From a checkpoint of a small transformer trained on Wikipedia: 2891 steps.
Each number is 128 + 24 x the weight over its row's rms, rounded and kept within 0 to 255. Layers, rows and columns count from 0. Numbers have three digits each. The size before them is the row's rms in percent of the matrix's.

# q: layer 3 attention query, 448x448, rms 0.194, rows 16-22,80-86,144-150,208-214,272-278,335-341,399-405, columns 336-447
# k: layer 3 attention key, 64x448, rms 0.174, rows 15-21, columns 336-447
q335 099:093113159136161144159151137165135153132139151139115166069120156137132118123179110077132093123114140117126114146169117129124110131125101118178112154134116127149135177181065109109107121145134112076094138133106143109145146180137075158151131145163144122105156107120132135133152118123142095118101104126152132149136160140149116150153130088111
q399 104:122110126123159126167108106160174168119130107126098117112113147105103140120204147163180098139190115099170100134086117125118139150097097129119119141127125120182161132149144132151136116105102100114108102104145105118145129174144123094115116181127127147145167140113140109135086137174134133113166097108134156132139105126144113147146135160114
k15 097:151118128084092134138139104130121102119142119107196131132171134086098144087088107136144165131117108094115140129105127151134157093139102126074143113106136132108127102117142163118180115084133145158129173142099101152122094144103138112142153146124117098134112134154125082151125159112107118093168119108121109105132113186111084156122162125139
q16 114:142140099137096115160128143119118095078118104121115130153131138163154145115095097163141160109183130145108149123132117150138139094119196186151158123087122132121145109142105112085148158112143114138145136147135127119138143136136155156118149136139127120158097105154111106123134102099126136107149099128126079116133141120141120120154104155153
q80 114:171119115133115090107098114105103106127131093185160106169119141134149093141109109140122133133121120152119140147112114113150142179097122131113131102132068180149163127081139095107114127103140078149136089133155119104115117138089135143128134154133147117130131152153120110147123102156100125111121075132094135112068127134132083123124127122154
q144 101:162154134122095087096143126103149124145149144125153131152101126160145138121115086104172140118077135145159125140103086098175102178125139129108106112126155179191163134166135134104142153154117116140128091062151116137114160157153096132102156163129148121150161152121137123082118133099121108137122155137139167108151092131127181092126141137155
q208 106:161163153140148106158150117104119131148098132207116132122077115132151147124119104080091102129172150088132096163113139149154143110137107132111099100133123183088102116168096090168110150103075132104113129104118125141133107080123128103136131145134143131110124160132160115140130138119111135152155156125130174115112108079098158144155135123136
q272 100:133091135136147112125105121120120116143175084114100107132099100162154131164164119167144121164159102133128110117122131117101145144104139119142081091169135142115144108118151157170130104160136131114124095130137145096169112136110192178193166075129110119149080088094091119136133111128133093122108134142132096145125154121101141115153121121173
q336 101:145129112115142129165090099157116121145103132138157108119101110103174108131117113131106174139127125119136164159142121136135131118087140126087125185167093130173125132133195128099134112122100112129150125160106144150114126126134152112127113145157109123111107126102088085056155116102141151107128163124131142157147139128081126145122133105141
q400 089:131113157098102129109157132122147119122150138149120109120139109121139123116078074134161184166136130157142141111112118136111163140132162152173158136119138115097114114134141115095147091139120147085135131134128103130104128172119156131187152075121111147121075152131130133108136119095086174150095099106082127151132112127137126131125145137176
k16 104:121152168100108125078132108116161132140153187135127193126143156114110126153160117071157135101124154128150134072079093168158110103150055141131168138168105099104132161161120129097113077107140158144110107092111116129110110113153154055098110102100133153121126105141109085170116127104120129118098174107120134119121083137095125143074112125123
q17 104:060151097097100146142144112106122101183124110135146161118135151111165101127133102103158131121136106151163110135129133112113138164144103136094139090091110070162158095098157142152130112178122114126136155120149104151183104094123153108136127127142143131097135146150125129147146172125111142106128175137111136128157157125135088131073136080120
q81 096:137134159110151181156168156113133074162139156136073071139137166144128094126138147087100124094067131136121086152165131131116132134134148137125146068156122131131172120141125166121129189092138101153124159140107129133166153172117159117155113138164172119128084117111124127108119142110143154121148136104143123096098154175112138107136114082101
q145 091:112103161119132163172109110123094126100132102139110114113099115127162108106150166120093115125142145096151156135150106187133126106145114088119155149126099125119088161118183180161139150105116094109115121107097126142098130134175129078049122130117114121152082148151156160143108113113096115134131143119126142152179157154129115145174117126163
q209 086:061107149089128125145127112136193117108085160167082152119177127140153161109098104152098135175144119152167137114132142132106141127131097111080141139104147091157084176152130107126143122120116135175088141144141121119107162155143130069089155089112111102121116112134126151078169139166115133103132146134154187159184144144132136142095130124132
q273 095:147141115137109183140119173120141114149169161159174102133128119140140137117119093164107162137131097114128107161165140164128097148130083135126125115108120102149108183120111100117187131134134146132139113148118155096124147126116154127181149111131134126101112103136104181096124145110132135123105119093129142163127176168136168115092096099130
q337 090:091152103113093106123126127108142140125157123121134091126147140123164102137112120132047150103151118093109126116075116144146130167135154106105148115109137136131170117126138107156087100150127171130138098127098139148145129115067100124102120090138131126118098118153136142112165142087153135115110141087119117127141116107109126121151180079139
q401 091:077176107098131140116127102101112106113143120087141149118137112149101068162133116160142082128147139089108123109177103142153149122090113165141127107075166127132104115160143110125131128141172168115149076139168155123116187130147112094159111141110154081149098127121118116126103133107056097147136151105127176180119102143114125140105124154097
k17 107:135116138132131098126109115141129118153120148113106116149142132111118138101123107124080103089134156135116173106186100119100128104097123183161116167153124096120168134113119146141175138093185099155157126113087153172114125077115129098117078147133137130120143119105124134125176076125160137147138108145074078128163137091137107137146111146131
q18 103:155174098114099145127145107115127072064140140170170137168120143141128146130150140157104117141149126083115150104109102123135095111121108168150104157156121123150058115104076135126194115127087136112104112111133131184133143073171135121093135106160080117132101097121155125139140117116141173083134194140125156117150094183105118150114081157155
q82 093:162142074100115096126129146115097141145153128149150153150104168112114125154121168121113171151137057119138165120143153107148146118116093105074153131127146126129158176094086114129144134105121156102097126119109106124110142097086153136131094144178086116113141101096142147124120124136149119142156137116136123122117139131090078071119146116134
q146 098:137175106124127116115107135121133130123103161103102163115133093114118145097157112101150158088136138122108128123106149126164179162139111142160072079135169189119138122138103118150140123103116156121123112111175099143137135104097142137150087168145125129099137082133144102125144143151072105081115102111104123087130109134113134143088113124146
q210 093:083118109118120115142114133155099136178136089121133081091152126119111100166146113132161121130141160124123105099153096116118095126115133145115139137125098123139130100115130138120101139130161127119152096127111146128150093090089145159136131136109102102126147132091163088128153096127053090155110121124126118104134067150144092129172143130152
q274 092:123134137131118143120103109125139177121160147094092134103110113146090110129129161137119106084163119148150140124080091120149105060127179109100155120142144153139165094166139160083102104104142108086122153102132092184129129134161101134123110147117087181114116131176136097105149140131084120127148077131109152117126111123101120145127116142144
q338 100:132114111122131142086135147143102121163146125155140090104142153106203130077113153120166119152105077065113072161129126113097105136116103135154152118154110128113138113110094172100138138129126109155164141163086136126146139098160128155110144136188114154123087168081109121109121106109157128163132141138154139193114107141142124117121137120098
q402 092:130113117145145139108139131105103088137093113139147137140089143101114176133125153142159128146112096116123134105112104117127101101143105149157115138107103131099158144092125149102123161106148130117155159143118074135116102120117134131159167137157164128104120140106135102143129094148155132139123130179119082107152152128176126164123143155158
k18 099:127183145102120133106151109129151095113115103130090155144116116176122133089130113062100143106136133158112144107128119214120130107159183174144160136130108156107120153117144129136155119117130102182153137122119118133116105110154113109148089139131128082125135159121112109124105134135105097152106127130130143171092136099124117152103064102101
q19 105:113157119139158137103090140120160107189138149151076187153125179139129126053093077091149085150131119121119157178145087128157157140128098105130085108128169144164145127148116179141127105140146142128118093107124131143125078126149145080125123130135143123113115109124107148136142118131088128158136121085143144134126156161133119120122121115101
q83 102:147094055115130159113104092130097099102165143154127181110097139109084111157084107120117128165120120145110104122150129099169101151148110106114131119165150132135146089127126126087176132136162163153131153100155119139131148152152116151078155116158143127132126112123143150127157128138137094122127143129107194047118118141166111128129097108129
q147 106:139121148137141110146157106122106151105127126054157140125080140103129134160137127118140109122128125150145108073132134107114151127131085164134141119096118132107126127082096106104126118147148105142140107104151116111157142128125078112136108093091149143151157171149135132107122119115082143097122156129154133103158097049137092136119167109148
q211 101:111119118161120110096093109108094151110093136157138100150067140114148081168127126131172144183161149107102112121115084124147113133134125128092127156144123141100115059172131122126126145156137091106142140105137165109143121116134083124092118111120109128098126123169134142111140076155149158124165105193108157116128145142116101113094133132179
q275 102:080120178152146110137154118133168106111131185121141133113084142104119121157121117149113139106164072118159115082131143123128118108140161160110098137073125142154160123104121085126137105127155145148099114088133077122117107164157070144131135104126172121152116164153132110105049121104099137130116139084073129161172161112080113131121122139103
q339 101:142166094121147134179136137135132137125119180137092097120125132115125110146134139101119103122127138137093147133086104206091131148065107081122123183112117111131096131122135087094179108133177084126103110080121113142156129119150097114092141091114174181181104109155097173138122121125116128120198152142082172106124126135148124127123119132129
q403 099:119123121116112115163157132157169142152140123119163138106169101087074143157144134129107119115135122172119178117123161116105114165143099147107152125185125139117093106103093115063146104179129176110125197116173103176142122104146114133121114132161151110124107151133100146187131119075162161140123148145125131155160102122125165107151103099141
k19 104:151127112139129121157126168140137124144121129094193093139154123130127172100074100135126145151118121160091111165118149193123116123114105078185129080115140119122130157124134128165123141142164104150159109132099149096109120140136139107090158132103132132116125141079126082123095135123144115127149129126153148122112097083102143126122135112153
q20 104:151101129138164137164140152133097106120130121119118077160102146141143110111139110128120155073097129140094115139087126134096129148145126145155130134137139116109073134142153153138150138131105104156062153111127107138094144105150162112106154143124113079114130115088122104142094120143105161164123135127125174109131154162111119141146153118091
q84 105:126127137136143112127136186123083126149139115149133161060140135167052118124137083170123144153130121120131089137151098135128114171124142144136101155166091152116117120136132136105129124119163107148121110096136156168111093116161095203118115134177134089149105117148147098156117119116124153155133129134114154139139110116134117107105132125104
q148 104:160088141142134107130109145155126144143130110123138143139126114130118132122150115136125131140166104112154131132115114156157115134100128112146129164143138097087084116114112152136114112126123079117140103121113120129138104168149123120141106082138156115102132164138098117107138092155147103100079131121135099140090149097097133136158125164127
q212 098:113149154158092122120158115130095143147121117113174128104150130181100112156140175102076102187136126118174131164072121119177128136132130149082129151101188106110108134166076170145133118160126132076148140118137124137142154154122086149147130113155073146171124128133084112130091153142064100166113113163119119157147149110120105099123147149130
q276 102:148120136081093119114150129152156125123141138145166174144124165118133107152110109140113115106137120144143097139114155138131105136119121125140137162112159146124181096145119143096132122124116135083149108145135139188162122158138158158114129111121095123136143123171142130079170158136154122116085150130125160146078127127118169127148095157111
q340 114:153130147113085141137081117107134135121131116158156121075173117124127138149152136107150154136115143150161140158154113055111105141115124114067131113133135131146167138114127103127128167125117136171116122071114090111137158129107122187132125129145140087084117144121163161152151132109130175142130141164174158102131157152151168140134107120135
q404 105:092108157180145153138081113108179113132113164130145069111118138106082165128139111136158157149139096101165124125123116089142160121124179118159135137122127134110112163134155085096109098135142099103137161151175117099140124092149151116130141134145125139136146121198118119186156064145176089145113123121107102139120117091140116139153115119136
k20 105:097154126136102104139123155150105104154165103139137144132125057134139163108128131126148101093153148110115168136148144129107145131144103140096111126147125082153113107141130116135115148119135119130173174138115127123142150138111126130118089143089146141073130122096179132145127121155107078132102139129151091121143138120153114151106102075097
q21 106:141121124153104076146121169123109164101132113107118149127130119162151117157096124145133109139125129173116113131156094136137103118123128116160140137163149163128095126133147109111131079083121145111158099141101115155144145145117153131113147090143123150138158115094112139077083103153082111092088164111154149146148168122139112103117138074106
q85 102:137107124139139097122116125132141106150142104121139147146125123142081147181143170102103063119130132115124161115119119113119119151122116101141154130103117152141184139113167126143161114088149135121105101118155143100104140135116114142120124091099122114105102131148127106111102121198121159143104136153110143137106120120160122141161139149141
q149 102:146124156130134126131188102143169091163072100148100111147115145160136098094164124143123128137131097150132120126096123140123158109083101127145129094168109115085151138150193112105102119138134153173117143144135129134091124130125116129196122092128132119134113158115126128087146118096109143160097115160150138114132125121144150103129145149120
q213 101:183161173142134104152138115149139163142127113127124125162108122160153112129168146144138114075148148182123102103105119133092169152085130136087123125140133143127105149129090143136142143116157135063150110117152147122134122091087102159103111103113078116101094147108123131126132147106170139154111104112080142088124158138142126158124107093122
q277 100:148088170147163072103087127126158079125097146096098142111155123133153101129106132112130116092151137090136117160113128113128128177145123127155149122127116110162117119147108156117131140147119117142137147114104164078150142126096142136080149139118104099092123120144076140126087118131180134103114155111176090142134177136180120121129108098147
q341 101:143120167159127119153147154125169152102164108141108112097159146112149133133174122178133106158168120142128118126127142141153134137109160106129102120139081104164137134154132137129171138088083105136127079118131110138170128136114151117140096150129112155111130111117138117139140110099130128141138136124130112142153109127146085118157108137107
q405 101:106115144108104101136156135141156111186128135136122126155116161094155095112109148097143160104183157174137115112141108134135122122095164120150138119132161153142132158171132119089124118060087121162128092082071144135147126136092133120129086122115074132138123127105108125107146133152115121156133140140129128148137173073119090135156144143157
k21 102:115113072105115132132115075115161122116109113102138110125125095112153143097178142135145111148110116158125128108111143113143107107129104123160131124139155129123080121141142143121136131156140096156134141127124159135166131091106118152111121151152138118108149115086101133146122116165133069122111116103123156128153155114130143146133109170122
q22 103:113132153155119129141129144148143127126143131067119140161132101143112103160129111153121108124091143119125160132132155142108107154156143145148132113154083132130147079115083151090142148151144108095118108171132135155089114131153128132157127126090115161104116115151127105125116126121086133103158144144107123092164139126089168148131098134115
q86 099:156093174105115099079144137093103144127117078119138161125146110125123047116145114155163126155157163116147128161145115130094105119110112147126118128115119090162101112139110117123124160139135133129136143126154110165115160150083158117129142118116135135116151135132082116128095106128099176083162141131138118130130131151159129135106115086125
q150 112:173142141093126094077124111143093125105169199109107142139150142135133115114115123129103133121162119175136122123142124128163103162118090136157110115149131137157142132140155154127134158137140150171162136120123116174107111128094141121154111123130121161113124104105149089112169128104115097086128141106151103127148136126053146137092093132119
q214 100:136106135151113142106114095156106125144129151147178147092098121137143112117149095162135147076127133120182156153154126133118130111137099127165126164142085107159163150090146112164139174119101141139137123141138126158173136146112164135169137149158155112163123199139084139170070121177117133133117123118129146102137116158121119113105137136126
q278 106:160112086138103140144128089129121156125151108115075119160145146104126118161125146123107122092143132143126134156128158111130133136157106102169186093127151135131083128100128143103136150119164098131169117142102157105163130162117133146159084116120111110150123118133150119153089093154084184143129116106127120126100161135127173122118166159136